config.yaml
n_layer: 8
d_model: 64
n_head: 1
n_kv_head: 1
head_dim: 64
d_mlp: 256
vocab_size: 4530
activation: "tanh_gelu"
norm: "layernorm"
norm_place: "pre"
norm_eps: 1e-05
positions: "learned"
qk_norm: false
attn_scale: 0.125
bias: "all"
tie_embeddings: true
parallel_block: false
init: "trunc"
init_std_qkv: 0.0625
init_std_o: 0.0157
init_std_up: 0.0625
init_std_down: 0.0157
init_out_by_depth: true
optimizer: "soap_variant"
lr: 0.00607
beta1: 0.95
beta2: 0.99
weight_decay: 0.04
lr_head: 0.00865
grad_clip: 1.0
warmup_steps: 200
schedule: "wsd"
decay_fraction: 0.605
decay_shape: "sqrt"
final_lr_fraction: 0.05
batch_tokens: 16384
seq_len: 1024
doc_mask: true
train_tokens: 123500000
steps: 7538
dataset: "wikipedia_en"
Each number is 128 + 24 x the weight over the matrix's rms, rounded and kept within 0 to 255. Layers, rows and columns count from 0.

# layer 2 attention query, 64x64, rms 0.201, rows 0-52, columns 0-63
[[127  91 133 125 149 141  90 152 141 163  92 168 128 136 134 171 126 118 118 134 138 137  86 155 139 148 174 144 106 161 161 127 191 138 133 113 102 127 130 119 123 130 119 161 126 115 114 141 179 113 119 122 164 119 137 149 110 131 153 125 189 156 134 166]
 [138 126 158 110 144 167 115 152 133 146 102 129 160 153 122 125 154 142 120 147 113 143 138 154 138 126 112  90 122 152 120 123 154 126 162 148 135 152 112 106 120 108 104 155 105  88  97 168 139 112 153 125 127 145 124 153 139 105 133 137 143 148 127 142]
 [134 141 114 142 139 144 194 112 136 119 153 101  99 172 173  79 113 127  86 110 147 140 131 126 117 135 104 170 146 112 133 123 111 136  86 150 144 157 216 130 183 155 127 100 150 142 146  68  92 147 109 156  91 112 122 121 114 132  95 127  96 104 130 114]
 [114 102 187 127 122 158 108 133 133 132 126 119 135 179 126 161 161 144  97  98 115 137 136 117 121 133 108 151 162 111 151 141 144 142 163 148 158 149  97 101 124 176  89 135 110 111 106 135 148 150 131 179 162 151 128 147  83  88 108 109 167 127 173 181]
 [138 116 114 114 125 143 135 123 112 130 151 108 124  59 128 182 113  86 147 125  94 119 118 133 122 139 165 147 103 119 178 143 137 164 130 118 175 158 124 133  99 121 129 134 139 105 129  94 150 153 107 124 152 137 118 143  99 150 146 146 137 107 122 174]
 [132 141 138 103 187 120 123 101 112 100 123 143 126 159 162 117  87 133 111 100 127 125 144  72 122  91 106 149 120 137 137 147 146 101 129 136  99 142  98 124 164 103 160 136 128 148 105 132  92 112 115 121 143  96 121 101 113 130 112 127 100 133 152  93]
 [145 115 147 117 169 157 127 147 121  95 118 175 140 129 142 157 139 127 132 164 127 149 144 124 168 114 103  68  98 145 133 150 129 165 162  98  97  94 119  97 167 102 148 137  83  89  69 150 105 109 100 100 138 156 122 190 128 113 129 111 154 159 132 101]
 [163 146 175 102 140 132 120 111 163 141 112 116 147  97 137 177 165 154  89 147  96 161 135 116 129 105 120 150 101 150 137 110 135  87 101 145 123 120 112  78  94 169  76 139 106 140  85 143 118 140 124 124 143 116  72 149 133 111 104 128 126 171 117 158]
 [113 162 157 132 117 141 146 118 149 113  97 146 114 174 161 107 139 204 112 153 123 115 140  98 135 135  86 112 139 147 100 105 120 101 156 148 113 179 105 102 127 106 154 136 108 115 156 165 121 115 177 142 106 143 134 148 133 123 138 131 144 165 115 105]
 [114 109 129 105  54 115  97 172 104 183 122 107 134  81  90 155 176 103 163 116  82 124 129 133 105 118 142 118 120 105 137 120 132 124 153 114 135 112  47 142  67 106  98 158 119 101 119 155 208 121 144 118 153 132 130 133 110 141 166 113 139 150  99 147]
 [141 143 116 140 111 132 161 108 138 140 125 110 114 149 142 129 164 144 135 109 103 136 162 134 138 119 105 131 177  96 138 125 140 150 125 126 139 122 147 118 144 113 138 111 131 126 159 143 108 155 150 156 145 108 163  96 119 154 152 160 104 115 125 129]
 [161 153 110 120 120 102 138 131 159 152 140 144 129  98 130 171 131 113 141 114 120 159 123 109 146  95 141 152 109 140 129 156 148 173 128 127 143  71 119 120 104 143 111 123 117 119 101 147 117 141 109 144 139 102 134 128 142 109 127 141 124 157 132 159]
 [120 110 107 104 146 158 135 133 125 100 118 140 149  98 125 125 141 134 141 133 131 129 112 185 130 136 147 148 128 102 153 117 114 141 133 120 130 115 109 145  90 137 118 116  99 125 133 122 110 164 112 112 162 182  81 124 100 112 108  99 135 106 131 135]
 [152 140 122 118 115 132 146 109 157  85 139 142  90 120 137 113 115 130 133 156 160 128 134 122 127 164 115 113 155 105 110 129 101 136  91 156 181 138 146 146 165 160 164 125 176 141 149 105 109 161 140 176 117 165 119 134 126 143 128 110  85 131 142 148]
 [154 107 140  84 154 130 145 100 145 142 126 116 138 128 116  88 114 106  98  98 101  84 115 160  86 126 111 206 148 118 173 136 148  74 106 134 164 187 142 154 107 125  97 146 121 178 161 102  69 161 142 152 104  86 129  89  95 105 116 134  74 119 145 148]
 [185 150 111  95 173  91 109 113 114 150 166  89 138 115 141 124 118 119 130  99 140 111 122 146  77 118 157 197 171 109 149 151 121 110  81 143 161 137 150 172 127 176 117 147 178 176 159 133 106 149 145 134 112  87 129 101 127 145 168 167  81  95 165 128]
 [103 121 143 169 110 123 123 124 118 119 122 121 118 136 107 138 134 143 140 118 127 111 114 126 124 142 146 135 106 146 148 121 146 130 148 126 148 129 129 121 107 145 129 126 143 136 106 148 149 134 150 119 140 124 111 120 130 116 115 104 130 140  77 140]
 [123 126 152 153 128 157 168 180 129 180 130 102 153 140 125 158 184  98 145 134  97 196 165 126 164 139 118  97 137 146 123 132 144 216 154 127 128 106 128  95 169 155  82 111  53  79 107 127 158 130 118 127 162 174 158 161 124  84  84 133 151 115 140 126]
 [106  77 133  74 110 176 124 151 104 149 133  94 143 125 129 112 154  94 130 148  64 123 158 157 122 123  90  99 139 105 129 137  91 135 107 110 138 153 136 128 147 105  96 142 116 102 157 115 158 133 154 136 114 150 138 154  91 152 148 157 124 114 147 146]
 [159 105 111  86 160 133 120  78 143 120 153 101 123  95 141 136 128 107 129 117 124 121 110 137 135 106 131 128 162 115 178 150 126 138 134 113 148 150 162 137 102 129 120 107 138 141 135  93  78 133 110 133 104  83 135 103  78 144 135 175 125  94 154 155]
 [128 114 122  98  75 101 127 146 171 153 144 181 155 139 118 147 110 135 128 115  95 143 118 125 125 115 137 132 122 129 131 150 103  98 147 134 132  94  86 145 115  96 134 140  99 151 119 154 139 138 124 146 133 116 121 115 173 144 146 109 157 169 133 162]
 [127 166 112 160  89  64 151  92 161 104 147 104 144 129 126 102  94 128 142 104 123 156 137  91 101 145 115 162 131 129 128 110  97  96 127 135 163 127 134 118 125 115 163 133 128 150 146 125 111 130 165 105 108 124 118  88 187 151 120 107 101 124 122 126]
 [152 158 119  95 117 116 153 130 139 162 155  71 103 109 163  70  96 116  86 118 132  59 158 130 100 121 132 183 138  69 177  98 120  74 110 137 150 195 101 163 116  98 142 137 166 165 171  96 134 144 138 176  84 106 140  84 124 141 176 160  91  82 143 141]
 [132 119 165 103 157 138 110 114 121 136 104 137 140 150 139 127 120 179  96 114 136 112 116 121  94 121 104 172 132 148 115 133 140  97 112 143 101 150  85 102 100 160 109 168 115 127 137 158 113 114 128 145 127 129 107 149 107 119 135 122 135 155 159 139]
 [122 149  99 147  91 115 134 129 141 139 108 123 118 141 118 154 131 151 156 120 140 121 111 130 131 125 117 125 110 135 133 138 148 132 136 105 111 126 149 118  83  99 133 141 139 122 138 146 109 110 139 132  93  93 134 119 124 125 150 114 130 145 106 115]
 [ 99  94 151 127 109 111 128 142 117 137 131 133 158 144 126  71 133 116 111 116 100 145 168 131 107  94  76 119 131 159  92 106  94 122 121 108  69 114  94 101 142 120 133 118  94 133 139 151 137 104 100 103 115 147 156 129 148 148 109 120 174 137 127 120]
 [168 104 114 168 111  91 163 109 111 118 120 134 172 122  96 136 149 106 152 107 144 151 105 171  99 152 152 162 149 130 145 131 165 144 107 121 124 107 142 123 117 142 108 135 131 131 149 122 100 106 136 114 161 108 127 100 122 150 126 129  77 118 109 144]
 [112 142 123 119  82 135 126 147 140 168 126 123 104 129 135  88 110 123 115 111  79 124 136 118 122 127 110 102 135 121 105  94  81 118 138 143 144 144 119 139 134 122  98 105 121 107 139 113 141 131 122 157  77 144 139 112 142 132 128 143 158 108 117 118]
 [127 102 127 138 137 112  91 116 119 129 136 136 148 129  97 126  85 106 113 113 130  87 108 118 127 101 152 161 115 133 161 117 139  90 146 128 148 106 123 135 114 140 125 122 166 160 106 124 162 105 116 148 130 113 155  83 147 121 135 126 136 137 135 143]
 [102 121 124 128 104 125  92 165 132 141  95 132 120 135 101 101 138  88 134 119 130 168 140 136 145 133 153 111 149 151 129 115 112 107 126 121 109  69 112 128 139 166 121 127 116 120 104 130 136 134 107 114 126 126 141 103 156 127 104 121 153 142 124 127]
 [134 176 106 137 113  81 141 117 147  78 160 138 110 173 156  96  94 152 132 116 200 135  86 136 117 125 160 174 132 121 144 147 113 147 112 126 115 112 131 144 124 124 184 120 155 164 130 123  88 152 140 119 124 124  87 102 162 153 130 130 113  98 138 138]
 [152 164 162 129 148 121 119 113 140 169 143 103 124 149 137 139 138 139 105 105  83 132 152  85 129 118  99 112 118 141 133 125 141 117 125 140 142 144 139 101 162 133 104 169 117 125 102 124 124 127 140 134 119  86 140 128 122 116 116 156 113 148 132 108]
 [ 92 102 196 133 123 159 124 128  94 186 129 118 134 139 123  98 178 136  84 108  94 124 151 107 111 129 122  91 188 105 149  93 160 121 141 148  84 169  92 103 146 146  81 117  98 122 133  97 145 116 141 146 134 169 160 123  87 145 145 184 138  98 152 158]
 [125 152  80 115 125 118 131 118 119 112 120 124 136  80 123 111  94 138 127 126 125 127 131 157 126 111 161 161 108  93  86 118 102 108 113 152 149 105 114 158  81 115 132 101 136 136 147 152 127 164 147 153 122 129  95  78 158 119 139 137 101 109  94 123]
 [ 98  80 135 127 156 169  84 140 121 117  75 182 160 132 112 195 145 125 150 179 132 131 114 151 145 152 165  83 114 155 175 157 166 142 138 129 103 128 153 116 116 125 115 153 133 130 112 148 162 124 127 119 162 145 121 155 104 133 133  95 187 171 122 147]
 [ 92 134 135 142 122 154 131 162  99 147 111 103 119 143 134  92 157 117 114 115 132 141 154 136 165 115 148  76 134 118 132 109 120 154 180 143  81 136 117 119 127 124 117  89 117 103 113 123 156 128 115 154 112 152 141 117 129 109 105 172 164 114 110 115]
 [107  98 121 142 147 143 157 105  98  95  79 153 137 139 115 128 131 146 131 121 146 113 118 142 100 157  97 131 127 152 107 120 170 101 107 111  81 145 124 122 122 125 155 148 114 140 148 147  83 126 114  85 139 136 119 139  75 125 118  68 118 132  85  94]
 [112 100 105 149 109  96 120 103 102 131 115 128 135 138 104 108 117 125 145  87 108 120 103 152  86 123 123 119 160 116 117 136 143 168 127  82 118  96 140 102 103 101 123  97 106  99 123 157  83 106 154 103 114 111 165 100 158 145 173 141 125  75 114 148]
 [121 125 118 131 146 136 133 137 122 111 113 147 128 144 134 167 144 135 131 120 160 127 132 140 120 150 154 173 122 115 141 139 161 104 133 153 116 118 135 151 114 137 154 155 162 158  99 147 136 151 127 154 174 125 106 115 126 113 113  80 140 151 105 127]
 [163 132 109  92 161 133 127 113 132 118 129 121 113 100 145  95  58 144  94 120 134  85 142 123  96 126 109 141 108 127  97 113 121  68  99 161 178 198  98 179 129 117 178 172 186 150 178 157 126 148 119 165  94 120 109 140  99 142 179  98 107 158 101 112]
 [103  75 116 133  79 149 111 135 131 122 106 157 123 126 119 133  98  83 123 135 129 134 134 131 114 143 124 110  99 154 107 115 139 132 138 107 153 101 105  97 117 139  97 111 118  56  97 118 162 109  58 109 138 149 162 157 111 108 117  69 171 140 117 183]
 [119 105 139 119 104 167 124 166 143 180 112 150  93 134 110  97 133 129 105 131 148 110 129 148 142 128 105 127 110 152 117 101 142 114 126 122 102 125 114 138 111 153 103 137 134 138 106 113 145 111  79 156  98 137 141 137 133 130 122  94 159 155 121 153]
 [129 112 109 113 162 120 137  81  86 107 148 123 153 154 173  76  67 162 118 104 117  91 123 170 103 105 138 167 146 120 125 149 109 109 118 133 134 166 134 164 114  88 140  99 164 152 193 164  94 116 148 128  98  72 127  64 109 157 177 158 103  75 104 108]
 [136 132 133 108 167 133 132 124 118  55 138 127 110 105 154 159 160 120 141 154 135 160 133  92 138 111 125  86 104 149 102 154 123 177 129 137 100 111 143 118 165 141 131 124 139  85  82 115  82 125 113 122 135 134  83 153 105 119  94 139 100 173 129 132]
 [144 118 109  90 150 139 112 129 120 152 136 104  95  50 137 149 139  88 141 121 127 128 128 119 123 139 176 150 144 107 159 111 137 128 125 144 143 135  99 146 115 165 119 145 133 118 146 105 150 154 107 150 137 144 104 134  85 134 139 153 134 114 150 145]
 [126 198 132 140 140  81 162 101 133 123 180  79 110 142 128  54 129 166  96  95 144  97 127 108  97  95  98 149 160  92 111 115 106 101 117 157  99 193 121 156 126 107 152 124 150 188 165  85  78 131 156 139  62 102 133  69 125 136 126 149  86 111 110  74]
 [104 135 165 143 100 155 127 127 120 114 116 132 125 142 110 100 172 168 127 141 118 130 149 149 131 137  93  99 143 130  96 122  94 116 126 133 116 109 130 113 119 148 110 128 112 113 122 141 114 140 130 106 116 149 125 137 133 128 114 114 130 140 117 123]
 [111 131 146 148 119 137 127 140 137 136 120 117 116 149 128 182 114 128 110 117 102 144 125  90 144 125 137 117  97 142 109 144 125 133 110 143 162  90 144  90 148 180  97 125 135 102  88 126 158 133 113 150 128 113 107 145 133  99  85 105 135 149 108 146]
 [132 120  97 120 191 127 116 114 111 119 136 125 142 144 152  98  82 140 123 149 150  98 121 112 136 109 114 114 113 122  75 133 116 143 135 130 114 134 138 129 169 107 151 108 144 127 137 138 149  91 134 130 128 140 157 136 154 129 138 157 130 105 142  89]
 [147 127 104 158 132  59 125  97 122 114 109  98 143 166 109 117  87 111 108  89 122 101 118 104  91 112 102 152  76 158 132 107 150  90  93  99 124 129 148 104 122  97 141 156 130 154 113 155 104 102 135  94 124  44 113 102 139  94 104  81  86 141  79  84]
 [121  94 137 131 119 152  75 132 118 150 146 139 154  84 118 184 149 139 169 185 129 103 136 135 149 139 140 122  62 133 159 127 132 146 160  90 133  96  97 106  87 129 112 148 136 135  99 162 226 113 127 102 191 160 136 153 120 140 147 120 172 145 123 151]
 [162 156  81 134  90 100 155 181 167 132 145 123 101 107 132 135 120  89 132 142 163 131 113 121 123 141 170 150 104 138 153  94 135 151  86 123 140 134 128 156 139 141 136 132 147 105 127  76 129 149  91 147 129 150 123 133 141 116 131 111 102 165 142 156]
 [102 134 137 167 111 118 141  83 135 111 110 118  95 142 158  97 107 161 118  91 154 115 130  95 126 140 121 140 161 126 146 129 133 127 157 140 134 150 112 122 115 136 163  94 151 128 149 137 139 118 109 123 125 107 168 105 112 155 146 107 161 118 105 140]]
# layer 2 attention key, 64x64, rms 0.176, rows 0-51, columns 0-63
[[119 140  85 130 129 126 153 139 114 100 131 122 123  99 145 129 126 141 167 144 171 120 144 140 134 128 120 134 100 136  93 126  83 131 142 154 155  93 139 163 108 130 150 118 161 113 116 154 137 147 127 111 121 159  95 123 148 112 117  88 101 123 103  94]
 [123 102 121 146  91 103  89 136 114 133 109 134 131  89 120 105 103 118 129 138 122 135 131 128  93 119 157 125 124 145 146 111 114 107 107  90 124  98 139 113 128 148 131 141 127 161 132 116 134 126  97 100 151 110 130 100 132 165 124 106 128 137  84 130]
 [120 180 154 119 146 115  95 149 130 147 140  91 101 132 127 122 166 137 111 126 114 104 145 110 151 120 128  86 171 116 124 116 139 158 186 134 119 166  84 138 128  99 149 149 152 140 125 126 102 137 186 129  68 126 157 111 132 125 163 168 141 127 155  96]
 [121 115 149 127  76 106 115 147 105 138 104 143 133 134 103 124 153 118 133 116 136 128 164 109 169 117 155  77 122 120 135 119 128  91 131 118 114 121 126 127 125 119 154 139 150 155 123 157 196 103 150 109 126  97 162 145 171 156 140 121 151 145  90  80]
 [106 147 151 138 147 131 135 102 144 134 111 148 156 161 127  95 108 177 128 101 139 104 161 133 139 142  91 131 104 115  93 148 124  84 152 129  95 114 135 134 134 139 149 101 151 129 135 157 157 112 128 163 152 130 138 101 135 111 127 117 122 114 115 110]
 [140 128 127 124  84 144 146 201 143 150 139 124 137  89 126 152 142 130 155 150 108 141 128 178 121 144 151 127 154 105 126 133 129 145 122 142 153 132 172 177 137 116 128 138 105 128 109 100 114 177 125 150 101 128 132 142 120 185 155 165 125 135 124 132]
 [139 100  80 151  87  80 147 154 156 139 139 212 151 143 118 133 124 136 168 113 162 135  86 160  96 180 139 168 106 142 105 174 127 144  86 133 113  85 137 164 134  94 146 163  91 153 152 139 117 124 138  99 165 122 110 125 130 122 126  62 102 155 107 123]
 [ 68 143 112 164  91 118 140 152  87 148 117 119 127 133 120  79 122 112 133 122 162 129 151 150 121 148 125  99 119 103 122  95 123 152 152 116 142 141 127 117 125  98 159 109 119 107 143 132 199 113 137 113 135 168 157 130 147 148 138 134 139  92 101 115]
 [116 124 133 136  97 145  84 171 112 170 144 100 111 103 105 119 138  72 122 131 121 117 162  91 131 124 132 140 133 108 182 111 103 106 116 117 131 108 154 123 122 132 102 139 139 148  83 110 168 135 115 136 120  98 136  90 136 132 116 143 171 113 139 143]
 [105 126 160 179 160 157 131  91 124 126 101 161 155 150 114 146 102 194 108 164 137 143 151 128 146 130 147 150 101 183 117 132 133  81 129 147 141 130 183  88 122 183 125  86 144 141 124 146 158 112 106 129 159 131 163 142 177 135 113 130 181 123 111 176]
 [121 120 141 121 140 159  87 113 118 126 120 116  95 116  97 123  83 143  93 141 100  79 129  79 121 109 134 126 119 126 112 103  92  83 148 121 140 145 135 131 104 150 116 120 162 146 134  64 142 114 110 155  78 113 123 124 118 104 125 130 155 131 146 146]
 [111 115 131 148 138 126 137 117 144 106 117 163 120 165 116 121 104 149 142 155 148 114 123 141 105 132 128 130 144 145  97 148 107 116 115 155 119 123 146 145 137 130 138 123 129 135 175 105 115 118 118 136 126 165 143 145 142 125 101 112 108 151 149 120]
 [144 119 111 158 115 106 167 125 100 140 144 138 139 149 123 128 117 143 136  95 131 135 160 118 107 138  97 113  95 128 120 143 136 145  94 106 131 131 128 116 158 126 123 144 135 119 122 142 162  86 134 127 138  99 143 136 106 128 131 133 112 151 106 129]
 [141 136 125  96 182 121 119 143 145 117 126 110 110 121 118 122 175  96 123 121 115 127 124 107 117 122 157 125 155 136 124 144 141 100 164  95 122 161 114 135 143 109  99 157 100 130 154 103  71 135 130 113  92 100 120 111 154 116 118 158 114 156 139 113]
 [137 143 144 115 154 150 108 143 122 142 151  71 109 118 151 115 144 147 134 149 111 112 181 119 124 105 163  84 165 114 143 132  99 130 150 143 142 142 131 148 138 144 145 107 125 157 160 104 123 123 120 136  93 126 183 118 119 159 138 178 128 144 151 117]
 [ 92 189 189 114 176 148 145  95 121 127 101  35  94 115 144 107 185 134  60 125 108 126 152  87 173  92 120  83 171 100 143  59 140 104 170 162  92 215 113  89 130 119 154 130 130 108 129  89 128 153 139 123  86 138 133 162 109 130 156 196 139 123 111 105]
 [131  91 119 105 164 129 123 106 109 108 116 130 143 116 143 138 100 110 119 135 134 124 128 149 148 132 156 102 111 133 132 137 123 129 107 120 161 127 146 118 136 118 101 104 128  86 132 145 138 101 131 132 139 124 144 142 128 138 150 138 146 114 123 128]
 [106 121 116 164 103 102 141 102 126  78 117 171 137 143 118 103 101 194 132 118 154 123 101 143 112 136 120 164 103 115  95 145 152 134  96 122  85 118  90 126  87 115 161 123 167 158 153 146 123 103 152 132 182 141 114 112 159 146 122  88 124 166 112 124]
 [115 167 142 154 119  95 125 103 152 138 119 117 116 109  97 119 119 165 111 113 147 114 129 113 120 145 146 154 127 143 135 102 139  83 164 135 101 162  82 119  80 155 146  96 138 172 138 114 147 109 127 103 138 118 140  60 155  93 103 104 135 110 132 140]
 [108 137 174 131 121 152 135 120 133 149 115 127 131 155 121 108 146 155 124 102 121 144 175 116 124 149 103 123 169  91 138 152 122 104 157 153 115 139 124 141 149 136 161 141 169 157 161 111 132 153 142 140 116 150 141 127 123 139 130 145 104 143 154 108]
 [132 113 122 146 107 168 106 125 134 151 126 154 138 186 106 130 114 157 147 140 126 119 121 130 114 138 117 106 115 171 124 159 123 135 110 112 158 113 160 112 122 183 105 100 119 136 144 155 149  92 105 120 114 128 161 144 140 103 102 129 137 109 160 146]
 [134 124 114  98 170 169 107 169 111 133 153 112 118 149 155  98 105 108 107 157 120  89 102 163 115 110 150 105 165 130 141 156 128 168 114 135 108 153 135 122 152 141  78 114 143  95 117 147 129 122 122 140 102 123 151 116 122 131 141 202 117 113 163 156]
 [107 158 220 124 164 197  75 122 115 181 146  61 119 123 102 112 196 144  98 146  58  87 203 110 124  97  92  81 186 174 131 101  99  85 214 131 139 169 144 100 107 182 102 102 135 144 149  92 127 141 130 170  92 145 176 113  89 144 143 191 153 128 131 147]
 [ 92 153 126 157  63 104 147 153 118 155 132  87 107  98 148 126 160  91 141 117 126 157 170 103 145 118 112 124 127  99 152 105 121 121 115 130 116 119 136 133 140 101 148 108 130 118  66 127 175 153 103 117 141 111 146 129 162 154 128 139 145 105  94  87]
 [111  87 156 101 127 137 115 107 128 122 146 148 153 119 155 131 107 116 109 138 110 156 129 120 134 139 131 158 128 132 165 141  86 154 124 161 141 125 136 125 147 131 119 100 134 117 126 124 135 136 128 139 164 142 116 138 121 139 131 161 133  84 153 162]
 [103 141 112 167  86 143  98 131 138 145 121 125  93 120 106 178 129 113 137 118 152 104 115  99 141 131 102 132 131 113 135 118 141 115 121 119 128 122 132 119  99 147 100 108 154 127 108 110 174 118 134 142 125 135 150 114 144 120 133  80 118 128 169 165]
 [139 140 106  97 136 119 130 105 132  95 167 106 126 134 180 104  78 138 124 142 110 148 136 119 139  90 127 122  73 115 119 141 110 149 135 122 149 122 115 125 154 119 129 105 127 113 136 115 121 136 110 142 143 150 145 153 124 120 126 138 124 116 119 109]
 [ 79 135 191 148 131 153  66 100 156 148  99 121 107 175  86 117 125 149  82 141 114  85 147  75 143 112 117 120 155 170 118  86 124  73 149 117 122 141 132  78 105 161 149 120 140 146 132 151 133 114 139 146 102 115 157 107 157 116 129 121 169 168 164 158]
 [118 110 169 123  95 156  93 100 134 147  81 138 124 115 111 163 116 140 121 155 108 133 162 137 153 120 120  65 153 153 105 107 104  77 154 117 153 103 140 108 103 149 102 119 116  89 118 152 124 126 117 123  92 123 157 171 115 136 151 130 152 162  97 149]
 [135 133 136 134 169 127 164 111 138  74 120 135 127 116 122 145 121 149 124 166 136 116  96 118 117 123 131 119 145 154 102 112 141  97 101 144 146 151 136 111 139 132 130 136 139 143 114 120 100 116 154 103 113 147 118 131 142 119 122 115  94 180 122 137]
 [160 102  92  66 159 113 125 149 122 130 137 117 106 118 128 120 136  58 136 122  86 125 117 122 133 108  94  78 133 152 128 140 124 125  89 141 133 138 168 139 189 117  71 141 107 113 103  82  77 113 119 139  77 101 114 110  95  99 115 149  83 112 153  57]
 [109 120 131 130 124 157 101 137 143 149  92 114 112 116 136  88 127 155 117 169 127 103 135 152 131 107 167 128 190 138  98 101 122 122 151 158 112 154 134 140 118 112 158  98 138 110 161 136 142 151 130 134 105 151 155 116 168 166 158 137 153 130 114 129]
 [127 172 142 168 114 153 125 118 140 162 120  98 107 115 115 135 136 138 129 120 114  75 156 139 148 108 113 186 123 157 116 102 162  68 143  95 121 120 113 142  51 124 166 140 150 174 118 133 171 155 122 110 123  99 144 107 149 153 125  87 169 157 115 134]
 [153 105 169 140 161 145 118  97 107 109 139 109 133 157 121 120 105 102 129 171 124  72 116 111 107 113  98 100 121 166 156 101 125 133 115  87 149 163 152 101 135 145  91 134 113 123 144 112 127  81 123 129 119 133 123 139  76  93  94 139 123 120 153 148]
 [137  96  73 136  90  91 147 122 124  99 134 150 123  91 126 176 100 119 142  92 164 140 100 128 116 157 102 169  71  89 109 160 140 120  97  90 155  63 105 144  91 118 122 118 137 112 112 157 144  88  97  89 138  98  95 127 130 111 106 101  95 122 119 145]
 [156  88 152 158 119 137  99  80 138 111 130 150 144 133  97 170 118 141 154 153 124 110 133 138 124 157  84 156 115 144 133 115 145 106 105  78 149 106 148  99 119 140 122 161 158 173 143 128 132 101 171 114 170 117 136 137 104 142 127  85 119 145 138 144]
 [136 154  93 112  98 112 128 158 125 145 163 112 127  81 170 165 147 118 138  96 123 138 113  95 157 111 141 162  68  76 159 140 121 168 102 120 169 111 118 147 115  98  98 122 128 112  84 111 186 137 132 158 146 103 110 141 137 144 154 165 145 106 145 153]
 [153 134 124 121 163 129 145 118 153 106 148 124 115 112 151 120 108 123 104 118 150  97 107 109 142 119 147 140  86 146 142 128 116 101 103 150 108 124 146 151 137 166 123 137 152 141 147 102 126 118  60 133 128 129  92 151 106 110 108  95 128 144 142 112]
 [169 108 119 108 111 112 125 147 116 111 149 118 144  97 127 159 142 118 128 130 140 136 149 120 146 115 112  75  76 116 127 119 110 174 135 100 157 134 128 108 139 107  99 130 117  73 115 121 150 111 115  96 112 107 128 180  93 137 131 133 114  92 101 125]
 [114 157 166 133 133 141  98 133 106 167 125  74 110 123 128 137 203 106 147 148 110 104 144  96 156 101 154 110 182 113 162 122 120 129 163  79 148 136 163 133 152 143  84 114 127 122 126 104 137 159 141 145 107 105 157 127 155 138 150 223 152  99 143 144]
 [116 154 123 134 120  92  88 135 123 128 118 154 141 123 112 168 148 171 144 113 141 124 102 116  99 114 145 108  77 131 122 159 143  92 137 127 115  78 124 124 103 132 149 150 136 146  98 181 146 117 134 134 142 108 103 132 156 121 120 106 122 179 121 123]
 [ 89 132 154 162 109 106 117 146 144 136 116 131 122 114 120 157 137 138 129 120  96 143 151  95 117 128 124 110 125 166 103 127 100 123 147 119 190 108 119 130 120 133 134 107 133 132 109 124 110 129 125 123  99 128 148 134 167 136 136  94 131 158 137 133]
 [129 127 163 112 114 150 125 109 101 154 158  53 107  70 128 133 162  87 116 135 113 132 141 100 129 124 106 116 118  97 187 100 135 129 125 124 144 167 158 127 127 140 109 117 125 133 110  78 128 156 133 140 129 130 123 128  68 127 121 179 131  80 160 121]
 [168 108  96 116 141  59 174 175 170 107 149 184 160 154 121 107 100 117 177 133 184 147 109 175 106 149 148 206 131 113 141 171 147 151  90 117 126 133 145 176 173  89 173 167 104 154 183 116  85 163 189 103 148 142 135  97 173 154 122 102  53 131 144 113]
 [111 154 153 149 145 143 149 102 130 114 120 119 131 187 110 124 137 167 127 119 145 108 158 116 128 124  79 136 148 125 117 144 119  97 125 107 101 132 134 106 117 121 162 131 157 141 118 134 128 137 141 124 130 120 146 125 151 123 122 127 109 146 117 120]
 [125 110 175 123 142 182  94 147 107 207 110  88 100 140 136  98 163  96  94 152  52  97 160 118 151  86 115 119 205 133 151 101 137 145 151 136 144 166 153 117 148 143  88 116 130 114 129  95 115 130 152 166  73 133 191 127 116 146 161 210 152 105 181 181]
 [134 121 113 145 144 107 129 143 113 143 122 125 122 102 137 149 120  94 108 129 125 125 113  93 108 126 157 148 107 129 140 101 168 125 102 130 139 165 121 118 139 110 131 150 113 130 113 125 168 108 143 112 136 110 136 129 143 118 131 106 143 131 118 142]
 [120 127 115 109 134  96 121 116 124  94 108 145 132 139 113 109 118 138 121 139 162 112  87 136 134 137 157 118 117 138  94 118 151 122 137 122 132 150  94 127 103  97 155 127 138 107 128 161 130  99 164 116 118 140 134 140 180 123 155 132 142 132 132 107]
 [150 142 133 136  77 122 107 166 154 180 122 121 100 124 101 135 151 122 128 117 121 140 122 138 130 120 127 134 162 123 146 111 146 135 144 120 129 117 122 123 118 154 101 172 142 115 118 102  96 151 105 169 111 122 122 134 111 132 146 130 151 145 142 149]
 [137 102  86  79 129 144  74 133 126 106 149  99 104  60 153 161 130 101 131 162 148 149 101 159 147 120 185  83 176  99 150 135  99 175 133 148 156  96 144 145 131 142  73  79 135  82 147 104 138 135 109 140 121 144 124 159 102 165 176 179 149  89 133 154]
 [ 89 111 118 184 107 127 156 129 117 152 110 168 168 146 133 159 102 168 128  86 152 165 145 177 125 160 104 155  68 145 111 155 136 127 133 147 152 116 145 109 101 137 106  99 137  59 123 186 202 105  98 152 187 148 124 153 128  99 114  72 167 126  75 157]
 [136 138 124  89 197 103 122 109 162  98 144 160 131 169 125  99 118 137 143 144 113 134 138 142  89 116  99 127 166 169 112 173  98 124 125 128 132 104 141 158 166 143 145 127 106 144 168 120  49 131 169 135  93 140 107 109 125 124 126 153  83 144 154 131]]